python train.py --hidden_size=1024 --norm_place="pre" --lr_head=0.00394 --decay_shape="linear"
Each number is 128 + 32 x the weight over its row's rms, rounded and kept within 0 to 255. Layers, rows and columns count from 0. Numbers have three digits each. The size before them is the row's rms in percent of the matrix's.

# up: layer 5 MLP up, 4096x1024, rms 0.0628, rows 482-506, columns 384-511
# down: layer 5 MLP down (transposed), 4096x1024, rms 0.0474, rows 482-505, columns 384-511
up482 101:101156151149095203068134147112091175053133115117172123125086139178101101129099108104073107131163111156177122124164103156122128097132104152164187135073129151081122102118157120060122055069137102129150083158141140165075129109127123182093110113080161123160138106059162092134149099181125156118071134141164171090131163190118128163131120112151076136155108132045099071165147145111097106146136
down482 099:163103057117120093147171160135090117138134140099127143124107126048147120132179132099163153202094115116090116109076180099171107151113105142119063097119080122112158162135092138126142108183071121149128099059082146148094130120139096113148164147176136155149129138172139106173160155154131106141182128117077080171142155089169092157215128170110158136139143163149133139119114083181120099095079
up483 120:149101085124165156185118165132129096063087130146110131155133170168126142094164149065134136135062143103105152163136135106057184119139175113191103144125108116136140123081073141153153106075172085162135081133121111155172098103124172115048148110109171129153085166132107073155131122123163141154142153135138138163198141133144092105115071071137117114170197176169151074139169164116125166117167
down483 128:138146108167108143118130176120105148094143185115119112093067152165111128158113162218099162094076079102107124085087171126151079175202133177125164130131102127111174193111163163117157109176127149120195099078140058118198125182161168138090140116170089154125089107134172107047097160106075093086083154165135099143104112114112120104107127112154183120181113083151112165183128131169137175121104
up484 050:156111092168107155045140109087084122079154088118127125116154100072115186087098119160114103181108114123161107139069097128149163107125143199158150124209110154153165102183142038122135052115107069157120150104102092142195090152126116142061139134092111082123094107133115170094164125091157086152125200151130106108093108127088161065114115156101146077153097102032150102091139109162113130111160
down484 046:133142182091154121162105122147137135191100158143163136125142147204150112142155128113140122090124172110094178110157137102101089148160119080149082131123098099113087110126145186086081189161193157122087100126158157083055149116122119073207128181114152154146155118117136095146114148135077121113115118108138153168143192124122200180124074118147074193128095140226122109119118156078122116127093
up485 083:167118152134090178125074109138163142137159146112072133091084126082074134158105156137131116149102097120117173169148173130103117021147106109199132114123153160078089223112092132089150158124163123074139107165053120111185125089155092153103092124098098116167136053132191098060118092094121104159164102137132116180121157167150081114088085082101047142108133100136144132093151076157133207088152
down485 078:099193140107211125149127178080123121115140082173138110113086093085120101116110138107132102150168055156131136145113110120128110095169091021139104072137119117057121195158107129111146160086090090055129137109083162117171097178179112095121065185130105066143165127142165139102091107027149134112163115152115133121098083157140089155116089120138049116094143080109111157059139094157111139071099
up486 099:103119162074095066155133131150091131110146170173176145138104109126148103136106152147108083097103125159078159106137136103116152084164140074091147139121138098200166068149129104146153101125089207120038156121105124172169111135145107124160173133113075088164123136123150131127155163059134135120164081124136105104139138119086151138124126144188056130115147157099193167110183229196111107162134
down486 096:122155071186141137158075109155194145069130118119136110121059103126114087147131176084142123116211132197021100141072138138128144128154143136089150133136096133156122105111145128179127160069139176120141131146116109119110089107095106200163063149156136118075099144165115193110183142143082152152193122102147139146175123173130146158197110157198129117175160122135168129146073118146110164167124
up487 053:145161135155132127123127120091097107122182102097085130136098116112185180082142126112148191117080118154167107125150163144128047103123128180106152153224091147177144146098121138142151139169086096074078082115135080132106122103137140139100140211148088133133080116114146110114143183104140172180140161125129131163129108185110087107124151175133133138175109150103162178147149070127138119121157
down487 049:186139113127153194136161186124162077101058155196060135171153124196153178123114145125091187112141094109116112128176130071132161098090109145176164094113105102116174121190214104126083129096191116147176074102144083085179125118149158108150129102102169119176097124111191148184144092120171096100121117142166126097078051100093114096100097127165135196110188074164147158109156133075142154163122
up488 090:140101151119136107135130121144151126078187078124077118141105162086098162100153119133141164194103101172163078117069069070172103159186124110139098148140123113129124110141136182112181121073079100122175160113140118088170166129107149096111127145130085098174128138149096129150117134121111081117159076120146136086161122184105198134158155145118125130136131154136159072140111115148165097132199
down488 088:163084146113099104134104094132117117131148120156122100169123082144073137136119129168160127118132057175171137131144153092115099154169107099167125108147168131097161062100104127120185094123137136084142114127175094111101125137126119128161191151174100103162142120137192168126152107137116050173087090135124146144191143102085099094128176150130189134109111157111168103135142074145139107136124
up489 133:163174128115158142111134112123121059162138120120075176071152152149137126086170101183152138140199126088120157155106144159105123158133080109161112098131126120093123074146128140179140181121112093093100167122080119169112154145174136164149126143101143135095131154138105126159116100119129134145125115106166079097161144121220119080145126177091135146105131078122111102112107144158132090133092
down489 136:157111140129073104131111143117150113167142155147080090124116087099103170166076150116103086101120112131167148109170122115110107066232126101160183140110145099107152121105158113115121139150174092156096195101174174116131160145161114155092122158112129116114115164107105080129127118162098185125147102149124096177104179156095149105138096068070146109092155118081079126113097196146142140171133
up490 075:157110135154092125122133140125104108105086128108118143137183125181108151132096108114100110126099145142122103146140078115080098094166124128114149097133147135189118070114131109096088130111144177180141106101181105169114157054112071116124140130182115138147086176144171170174063142113110119117143140116128126154174130101125080134127102120151089141076100153125154102136128163131154164141135
down490 076:135104155120111166114140131113120136118152109124094064149120177207162209150118133169125123091151146127167163056162073090135100113146134136042161137121128185124081095122104109171097083104119145115130121067180171151080102072096066191142167080124096102122121143178115151140100125112139100080099114127124128134135138110124136118105072086087100101123084109119115152131117104100123143156176
up491 089:166144087124150099155142187217133077106118108103093102090148093132168091106164147171093204151155130133115131134061157121134111184104154097143078089107083139155190110099143148174136174171075105076133076154107097113150166125123114140172122155183141108141102105043120151118177138180082132088180139105162139103117122138114103116141164163086145158139154111128118152121119068151076141164160
down491 091:156140128118140128144178132097111161098174158117058083149110121123168127156090126120146158117126091146071145173143100105112121085137165131140116119133105210203137115097111140151119157109143113120186089079147120125150136085132177097136153137094061108087158148158089120177130158099118161150105128156183150106138095107139150127090098139110093136179120181112135081204159156129128110081109
up492 097:135115083181114100138157142126056095115146138170196147152095179152126109148148172107113107092194115139098112066138152131126159130137100108128091069153107066167100153105119110138119100129103128119098106204139135143168162124115142112117165146112135150124100142155148149064072187114136073105155076089107172125111120166147144148106131078072172136115113175150156130073145183056136109121097
down492 098:135095137134185130165157167109164093081137097119096094125116130124161153175082151095078164137133124125161133125120106120136116107101155126111116108098098148149155077159108147044159183117112112150149096159185133176142080168112137094128123123100146109136103166165128108210113126103127167069165150136116116086138213094191126120095114131128136106142142144119115128188059087112135137136170
up493 067:102081161112154168044077088106160138068172171085135132143141140133096142164118097084122109134099145122134125104089139178129128115176096141148144106153122170110131121197089136100129135105144101085090139145115082094092083099086150107110152166135125093127087091095120144144054108175131108207134105126134117143130116109126112156130103097091081146112094131098130101162115124113163125151197
down493 066:133139092125148061095087111030082155177077154126174126118107133153154116158103140113116135155147112116050142134155101122119098126120136149130180166178128148107099167174124122160055122101111155086124087134106075124127118099127133127146125133106122145113155122173133066146094112069068140137145104063166160116085184136138161119149166164126114122117122093180123112147134133143131162182121
up494 095:207135173125111137150127191157154097109136155094148150113125180163134230133174115090070123120109105060091129090132162104095136121129114151174099094138130102043210094140117162157096156136159049105155187174092125127098172116207107185132135101079094116151104085119149137063153132157121084182090087127133137211163090204183133179086087135123150101099131141171129105088138142130096054192168
down494 098:082076074092187092102144074142090137139120080138107149103087136136145144146130140134147188147078119167123098089097126113138124161158132112152151085226121131103144165127169123084125164127095117080099166128069103141117143124102142130116180131129081111055165156120114072109102109109133118154111155131128105127165136190126097121135168136131140131149104127148151160152155149076084115096115
up495 120:177094139137090101168119121093131086111114137190205135120118144140117120126179146157097121136136134136120118109108114131054169155107106168118139100127062137127188150091172132182148129126079073153148036123172080101084143062132143164192125129120124156146093102131110099077178146109117200139141095176179078145126116153141102038120128103178070122078084136109131090140169156083101154123101
down495 123:162180112058113070115151148151112151156102139134102131103105195111147115158076103161136117109123127104070154114160143157105123110189087135140087147135182160168105073084117107105134101098174216137148179081155160181107114202161109109140133145104107133140091160147112113132050096127135081139120149138091098084065193161096119139209158104082164091183084150134156146124096130165152073138091
up496 080:167081136058155099150122124077156110139067153131167122055188182135130145172098052078094141096109163139118121115135143133064082114114103166154128145164123114140150178160161166081143152134141124104173064127155120132087102058113126121132150104100185175122110109122176168096073053181136166130182153092160038139095132156141069103097083163119131090116171144159131121147122153187107179188119
down496 083:130172173153123105184121122100125157085122073152093098081147099153115093140116122145139085089122139113119151166074114111114126085175135112082112168152160159171145128114107119084134095164096136143124117148151136128078084140113109139183111122056142162025099150148143133142085125107172098138152142172102064129117134083128150164206146090144160088097194138125155110167163159140149150124097
up497 093:117156113138145090173172061130141104109086179097175182102154098130053115176142137135093119081130106104106162142126140124199183063094099174093122118130135124118078169086153133120133131111062139091152086166165159130115078152170130109087134125129118119128137051109115109098124144112125130150088126126111095075059184104169137095121147119099127090082138116078146145139133119140123121127134
down497 094:203149120090140139125112102128135121132137092163172125078094113126156136146139083172139074084133077132140154117169144199169200116091087077101143090090140146096050140119087094163082138121084140084161154117124175182124070145176168077106190149142119133132157108120130126092153174109097124061148136070157118103073133138112118158124114154128086084146133070129107126107185135169147133121089
up498 064:160167131161173118104134153196107126135125118139178158117117103152148080041068111134159077164101143129144158124085164124172101112138135131082138119189079118101147114130134107143128110091100199100111134099090086111179177167125155141167138138114116133168127150109143133081110130138137145122075112203089138102221145094148131146106126111153148092107157064117099089099215157126158116116087
down498 063:134101165125149120113135135157154136140137149150113083080088092134095130121110164123169057160125139136149202143115142090132134144119185171098100107046115145133106126123159176199122107130107133101088130127106104147095115109111119105129140134188069149091154178126153087102151085167137113141044112139127087171147107128151161104121152153103173115112153157177118114102095150146104152154099
up499 084:179087146152057126120040102159113130132147097141099111086099116133136151086189123121102159144123105118141150102101070110119132095139096144110147098156178125145134193083062079128183136124133137085129121115168125153064101180144114088077106108101150130142145112072151121110100084120133084159120129151147084101093139091151149071155127149146123111143197135150116092136127063192152188175180
down499 082:122152061114071101165123077056103108179123158114139063130103087085134119162060126153159121103147139159084117096114149159138136150110136165110148113079105140098174132139210134106203061103170096162133079164133144178137115133175132180127133108094114116082073073192127142136163120116109138164119097108201158117160135135070045080131117128150130107094141126076147140061136113152091109123112
up500 104:154140061173180093147125169113209145114115111176069161141131163159089156135140114122154109202151070102129122090114159053170094106125126148115112159121053136119137074103087105148117148070159121152121109125088140149106121177158119141087149159146135176207174110088104065161134140137117179141088083122095095156184167163084084154177170121128101128138138123126099106137142102066130108076183
down500 098:125133159105116161149152099151071132103079091059179105091123048115130092144152170104103054028129151092087134148150077155128135148115162065125136141109180123175116173107200164116117087154138132094099147141156124112164138128107151121143150113089125116103116149205142162106115106114128138134165182170142169119090070121149166112091089143142127182076164142106125117094112120169137194133066
up501 083:159153128135103171125097158156116099166143120124158146126138162127171118131172125180179120161084202158065143138128127134107055181135192082087083148182125171025141122148099115156136117155132139151127154105129181089131157157140094107210158150092123092122052129169128173083143135114126153076080153151118050124178153117156105128157095159157153120118193097140179057132171135136105190191114
down501 080:094087121082143116126106143133189149106099129170133136133108122160050133191089107059152085134106054119161082145137133096098167084160191162205160111099143047187141112151115157159147160107185109091101135160136107146129111048109129143134125158143138121185111154151066127136113091138094120153133104081115153143110092130111150175113153160093098118135113144145114143136090175034087135135074
up502 088:121122119188138108163125065100118159094124123167154136080082151124195108180131141099104128087097145115167121115100142134050130113190139107118153118066073171148136124175186153118082124087095160193106132163093137072137053148148134155152130151063170088075117098108097180107103142135180124127084112138123111135151134135050127126117106116073055173134135135121101090097106107181090108081078
down502 088:172126105132118215107128141120113112189102157164120180138150100133126096158130176137096097098174125141093129127151107123178116112138126138079124127082146094096152056111094111155092113195160095137148118115070087146092116136151157148103115050135037169159176143167116141164097116105135079090131099062125132078104123117097165116116127119128109116131156108125140089142163129076138077106130
up503 109:143189160138169088115146192137155090147118073132141130119113112151121175094072083203128105111143133157160119096073128091093171065104132128139114099150153131141198121105087208122130158108116119128186155136138106167095088169125141133136119184140155168164167079227140123098138148056121147138158154136135173088173092141100109191097112149093155185134079165137115114103183162091103132128133
down503 096:060069101124162173103111075137153129145167171084132158127123148148102090151170097073150135131117130140117134114145127134172098180166121131065131152106070110139095132101135152126112078111131138122117095148125156148148164118075129100152169073135129116089075193049082181117154090178163165132122062130177114208084146148123142156182167113121119067125151091097083146159099035143142089142123
up504 085:121094143092127100174118152159080114111142091064115113139171214116175094132173153161085059143139166145145137158192193158088162148148097137100112130112123178122137113095176161122086140157065167134174103134051158195086154092142169174122073179068127071123168075117091108102185136125099061099129130167139140105177083071115128151114137138131054136107095120121103104109130073120131126156192
down504 081:050119123128158111064086130056175121143160113113190106108100097101148122067122063156133177156160106120134177096100030119175117106126141155154104082119086095138142127096121125119116143129175089143106118108100116135113089143102124149160152100141116163115139123131046153112115179126147122113118154084110058112123149140099163145111128096119170127149138084179158146184090108116133214113058
up505 127:154085197156048140159118085150132150182129133157073096150104130217162112142088144095130140092130115176204151137110165107123158192144178148140136085079139122114130128182156122121133147163108116130138110196165145152152124152093093167100155142085100115087120152153145127095128067194148078102092088091164146118146131090113099171127140113160150108128142117160156153162192113099142123135132
down505 141:102112212119174108090113088135104142144101141114147121203152096188083130115083132157136104095121081146172138102183122161132106134109135164202149106097117119149139123126114093159146147147077152212107048125160142157151127096161183082078126092130138085086049101108160109098113168168168156120098118115173139133068146062118128100138069100098119115115135147096188130106167153151157184097151
up506 073:107109150165121095178142177157141110070144113087185169162134141208167119091125067103137078164124077100135141154093141146155131104160096173118108145109065179131162128075137208087116149092129166110096152097126136131161050060115155138124112062049105140114126197152118139112077140097129148103053082091097186138165090120135159145183149095106112225137089117091109141091114116119051128094115